config.toml
n_layer = 15
n_kv_head = 3
activation = "swiglu"
attn_scale = 0.177
optimizer = "adam_variant"
doc_mask = false
steps = 8985
Each number is 128 + 32 x the weight over its row's rms, rounded and kept within 0 to 255. Layers, rows and columns count from 0. Numbers have three digits each. The size before them is the row's rms in percent of the matrix's.

# layer 11 MLP gate, 256x96, rms 0.15, rows 220-255, columns 0-47
098:122094140159079009086136131135164102131130087147120149099068159099162087117175094074158084132116110097160096138082179187179097142115101161150102
106:087157157137085128128186117111153034212137077144133135142092117147184149096128151181147112131173123109128141145150157116200102123072173149162090
085:172148040149159170102094072081118138124155133141154194131107124153163154150125111126192136080124141166180166112167123144170079128132067124176140
093:148193088111123131137081152102110118179148141178004104117119137144116129155158119116136044147171099169083114139160121125187063089095128153117114
092:115152132159160054153120171122158148087096194069124088117109146150108109112057132133126118157191099119180154148127107045176106087131117146148102
100:127184086078173135152143126148077124156116123086093146109099171067168111153124140117118163147167074115096176143150127185097088163161092096148107
104:107096110141146159111125156086092158161115107119173110133140153125141204132158146144172087127142140125184110159138068068147109109161160139132144
087:184163129148105137139062082110174178159133178126142078115095083129139118118085090123101193186163164056109152125121107120127133143068101161095143
078:158151131103106174093070112189148153108153144126119135079105146098093151100160171094118158196164086101093109081092100091112080132153108100119191
088:144155128094172137117130149164102161122172145169145061086146104143084139128157098094135128128165142156135115089100213162137082136118114121038126
093:126168150173116137110148178142147120140123170085130155158140081149088140093185111084167099116118133190112082117132215111090132181094119134121043
101:092134119126149139144149195109105114164174184181138092154104148130125182116072146123116132122182093144118143141102138096116143136072124136190097
091:195091117152141089074145145070148113099057176137138181160104100079104147169111157113152104092126124139160129130149131105145108126076118113116087
102:127154159194150044168138088137133096142138148090158105107183098144078146153142125115141107118095189125121143126132130159146042147168163146116205
090:090145076118136169117113139124147113088065172147093132035158126107173143063102065141105175105155131161167136094133094210130123169134102114131132
094:108152151068144085126119149110165103093098095135201149109112125160098132163094100133147080123129147137126107204161144135130074138148111085142099
099:093134157180194061126127159134109177137142132174132095121151109115110110124119124141166191119129151116135063138125119057084068116130126121096085
118:098130171065141062139105136090134188129126134118193159112115072156119186136149073154160131113123156095105082196083123149129094085159177105084161
112:108131108166144137171129076116144128135086097143115074155094103160132123134100119107137139130112144165154108140155087107147034178098118170125189
113:082100064154142105115186154160134077102175148071121102078079117114103125137109119178137120161209135115123163102138146131149107111121181196133137
093:111207068113079095183070123130196155117168167096120121191133123121145113135118175101092139094141142110127117143142068107190090117111151138121166
105:197114174084095115130141121109162093145128124086161178093080068118144162138116090150148160146138155102166143166060165110166103135098124149138117
089:153069117181151145153144153098094097123146140177149145097103075139141144210090093183143101073173101141105125141097157138045110147085118127123096
089:144127106095141125120151133156069119144178133108110154119145136140118079125161083115181132135126075117156167157113121106168115129094160146193057
112:137152150112154145130101129111135133145160121128114058129121145096122198164123135199094137162159136181163093164166128124101085187151136163127110
097:163153101140095096205128193108136143119113137099131130116128152150143160152142117121151123133139076104141086140147170148132143104095121176118102
096:161111115162103184111084074131103099119132086113116094150116131173166104131166148146091121107192197109145123191133119133156081140094128077123117
098:146183121156133161099169105100146117186131096153121080128093163108139179116127128155108131116108101148180063100154108087136128110157161195181069
099:140100115129203125127142131109130154128198165152202104093090130109105194079180112156102147145155155177192108146112150069138073165180097083098113
097:113104097133172158170157196127113094128154171111056159144141096149143147116146138128179131105110082124159082150169141105105092181130067182196110
110:229123102158185137165159140131137112142149116160176173153115156142128128062170140144125170087129070121132086123113090139156105180122144143127121
094:137112055157154159140151180127152127152108152130137137157159102141080170045171116152114182165133146149218148174111121081134154155137120161139083
100:114193072107179146109124112115150183119161153119125153161120115120169155126175164121112099116157071127135090150215185096099124103078141144155163
094:176127144116089156146127165036156138108191164154138106075107057190149195140144134086180125133158119128179132108116108115184106094110160174135126
112:130104083137131105143127181064129131101104128134129122118105131137114121081082137121174179140112078100130087142140159114168086123150165150079100
084:131136136160122129106164163155164157112117205112121156123131186150125128091124175089118147167133133164134075065121087131141122105133153135158170
# layer 11 MLP up, 256x96, rms 0.142, rows 220-255, columns 0-47
104:169107054117127078122000083124098149169133148152093102136104188116160167122133126128111073188076125160138137136129152142101150143092163121129132
105:152205156123062132125114115182142156130120108068114137088130116096120154126121176098076124106140119151119086167128162116110096095116062115118145
084:146122103115194095182179134119132193158155090102114106139070130105080133139181151110169099166158094125160155138108118154120167148092157202112080
092:130113133160092115142166178088142161093151112082113112123101159192139136084092116124143123129143130217097122210129129113134082152181141120092155
095:137123082091175092120085171199131170111092120191051160058106144118117091099166119071105133154104126120131080167166139171062121094092136123126118
088:130158144137113124188110127117128138195166153055164153203162122097139123094126153147142160148065118103063109136132098134106082137149121141109120
103:075141160148174180076123126169079097119149123109097175106072135155076129101134157131106172158135071168066154178115154167119127082109068124121134
098:189091164125151089171150126126135158188164121108095159129107045114097085129135144124155119046142088104121164139093103095151089109133151160144104
089:122122098171171158055169144135223177143141134124122122090065127154162088043182161066115137137108142154118165134095139138099140152120156126194155
087:125115130120075107211122101146126156091021065065174079117121105124115190093111168112097111085116148106121103156110060158122123107152103116135147
092:157131127118140153137145136146105112146038108107033158183047095176053154139127072116094117137148091162115129135210147114148139162136131139149128
105:099108082149175189104133118178157176119119140116150132075153112093076113114098168163123168128135142129124145143130087154168146150095106162142058
088:129133036140130142191098156120116149122129147117134111095134133112202096094147054153097119140137124123122116107145195100139165120114106180157093
093:106159132153145098135108178094123135119170079106103192118149097081086151151110147102154100148101153119114117120141151143143172160079078141165059
089:144145156140181084121157148115093094189129080138166092149090123138171162161139100183140138174148116149123092191132143133152131123109116154146121
113:132098104130104085109096125099079102145111108142167145147171111083102087121094127121084164085179100131057098117158155140128104150192098158114099
096:158109124093113091135128103116149102122046080178176090170112140127121120178121058172129154140060125166089162144112133149151092112087142102119098
098:139159124063194151144124158096069125073130124176114138125104186175097115117114167143097141165153157179128162125179094131074142109164097103084093
119:158141138113156127107133142078165097124087130145124149124167169141116139089178133154118121127112108168125145114101170115101155121162080143156164
105:130178166150117137172104112144101155092145154168114154121143160106175130141108127098137122130056135142152153136175133128100146134089158126144090
095:120149057129110100135151092165153109115117057153160161153161058096157181094153164090115161154188117132101100088170174168118186137197176132169135
094:114162131095148145157188143200122132118137119138106184081151136120117142142119150090122106209159142152133146121133089139146088138133131137122150
098:072128091140166114102122117137100163177163137090115158103151099099079162111115179168118134070123153187129120182129118132192158098134144186111175
094:075136159131066093080088108105140137160075145085075147124149178176130153086106182098129145173146135124104193101172133077190106132121071141120155
127:147124122130107124142150103115136089163078140104094184174155122133095037114200117097162114145149118127109191103129201125112165134111131088114167
105:133132086055071165118076182125145064102093099122092108135103096202149118160105196144124117146082124126106138133155064187177101137140130139199203
100:171091177109167125111096135142096109106105133196119118105099153136076201133177149182137162076159142124126144089166107110074115162125135160186140
096:147077154157150116166128044126154132123110118113118108185077146125110073145146121130179119184125138098163196082121164181110103058168146158084121
093:121152097146132149169118167201086070136111118134117169156156118097147125133053085146093041118139078133126104190112093111115117196110151131104145
099:130086124133123086160184137187168104140127082085096137173133144081122120084139069090136083060189058157148116112080135155134108158091180091157124
108:112061149082136118118120120082178125129113133095086116132049111082146156138126166134085115124129181166104147143094143142106148132133102105105129
094:125132078154178137087178110166109102106184064142166155164199089131140121117193163119161100091085122147112165111144182122123151117113109207179164
102:170093158141085132067123154110148120167146199151151113110161114165117167155204138145178195162101086137114188114100132121182144156135141177071096
095:105098134164077165125114127177181165075186125127162130072122057112183095155152126120162159120133133164136116155121120146168144093172111117045165
100:171113195088121098158118118173101163182180089135115125188176128113098141131186188127133154133134135152153115124160105088128139157167068118148034
090:087034133167092126123144151156076131126107130152088132089141104101101184193120132143169127124099119050148125136115093100168116078151166159147112
# layer 11 MLP down (transposed), 256x96, rms 0.139, rows 220-255, columns 0-47
104:122165136093182193147086105104079124101096189105142123150202069126129151150083134174101110138154155190113143144160078090113049118108183093130105
103:110111154170130127134082108157071143117139143144142119179132115133120165104092091102108145096157133092095143150173134088147171123103105094097115
095:160093096122152161130136141170123155117135108133110097125103150113082170160151082072129141065136169091128118121102182117146105081104094136152140
090:129161132087054129122111131113066120149094140120083118152151116149158091128131148133080091161149114133102122125197117149132205133074135119113067
096:126143075120150104098118116096115087151158072123143142132146159170137132107198130110131096089133103142127106071116156161122011180177085125139108
090:089161163171102133112146206149137137111129137100083120161157172128119168163139122119152112136193145136152153095104115080115177153123108181130112
098:132115141165164094174106108139080165130167139164135107138137159103112139139131141174087170150174160170069174096125160131173116103141117109098166
102:135114138079105149142077117092129102097140153123141114105084076100146188135096164144106137132139112050119171104094104102149142117067087122112165
089:100168143087125185169124184083129169124112130069152107110091105177166128179175148127054152133053104148138125139161082138107141132112163124150124
089:101154120122229142122177171127135108134161076134093117109162118095111065108132139120145163113157108173062146117191170148090048140177150130162105
089:127152140106103131172096104164176110093074219169142147092165089186138060120079157117141119121104181117124106096106146070161220148066182109135136
104:176143142124078148118095083088106114110119157166128135167131136117115158145069184121069105035131122101163116075092080099087186139149140107222073
093:161099124094150135145123203134145163087112130084110125117071124140047138149149114150173179152100086099079162149130097124086172166127157131152198
098:130125051211172110098148121105107107102134121088096111133098122125113114110116119144164110131115144184082177128090142150157051090153089154104145
095:192111084099083109182129087115173081188208136140141160139131096128090094107161130150119108174123132091125156120105041109173116175121109101142093
116:118151108179156166142137139168087129198099104102103134123138165102124128135116069159112105156150110168131146113125109162180128120099092145073133
104:149136158070143165076118112109151119110080203182122136135141175134138142160131150105105092111162115201123092137127126175156183094139088125142118
102:113128119116112138101183120079141132150124161130106096122130129152069093191148149156147098117108133172120094106139149096074074132200150062159108
109:198125153121116080055134148150077137126096078120116140162102113159105167100137155204150098098184150179107107110122139139135060128114122127148191
104:096163065056128124027141145144168144186094128127111138127159101145129118158142119104151134083108171144109120066128166144109071135119155111108101
096:152134126160097138055119127067057133170181157134100113141091202181159081132101050114104089104134138136133135107171076168167099104157121118129133
095:157131138170122112167119086129125142119142123139112149149110144127095142157149156134128090113175160090155183124110132152109102127187160145129166
098:086137089068209121144103169161155098124137104152143115119106137119185105162124138110067176154130149185071171153162160129103072069114142081166169
097:088108159118095146177061178162134135101131125152112105141168090092128149160105113086073093179146122157136112127088201098071068129114127096125168
107:093114183137137155131092123120075143111138103146136096125111148137130181149140119157082132163113150153104077160135087139121057152110158143136149
101:085193163130143110125137027125131093133097141209137118080146155089181141168123084155086128130142140144112122153107156080091073102158180142136113
101:142131066120161089134099088112135108115094116145164091147085133074111168107151099218136131113152152096164102130135169101094223171099095163126183
097:112169165164143137141189166134093137134147134075128112105081184125142143117055136133094104168154148165156110149109070114120066069160134168142159
098:090129116198190147129121115094162118112145109069151159082140150113113150108084106140198146109161157173111214124127098123124133125175071095135061
099:147151091130145157100150107111160120182127130058140133113129091129104075125142136099165121072144124137173080142142129125102144172109138157166109
108:152056141083116190102153151126154113095136200138130097102067142169127172128106114085126094142119114164068142125102112181134081132181135099114085
096:078155107163079128134078118160090133137089121155116115109089148136142111097097085164152185079127197134140086092103121121141198166161139117106123
101:168098114136069109076104115138144150142140055164125123137170170112169129176117129101107171080160117111174147108113118137115085105125059145153147
098:089163056088100110143088109096150099146128081121136169133160092133187208106138089114101162126105100106165075112061131122162094133127153181188115
099:092113144139170093126148176123120146074137156124128144110151093142125137107087098087109155078060127118201146097115191083145031098150130119109087
092:148114135104194138130138117161073139104132106118123166167125121084122147128128127178068072147155132112107048098077153157147148132142136123090151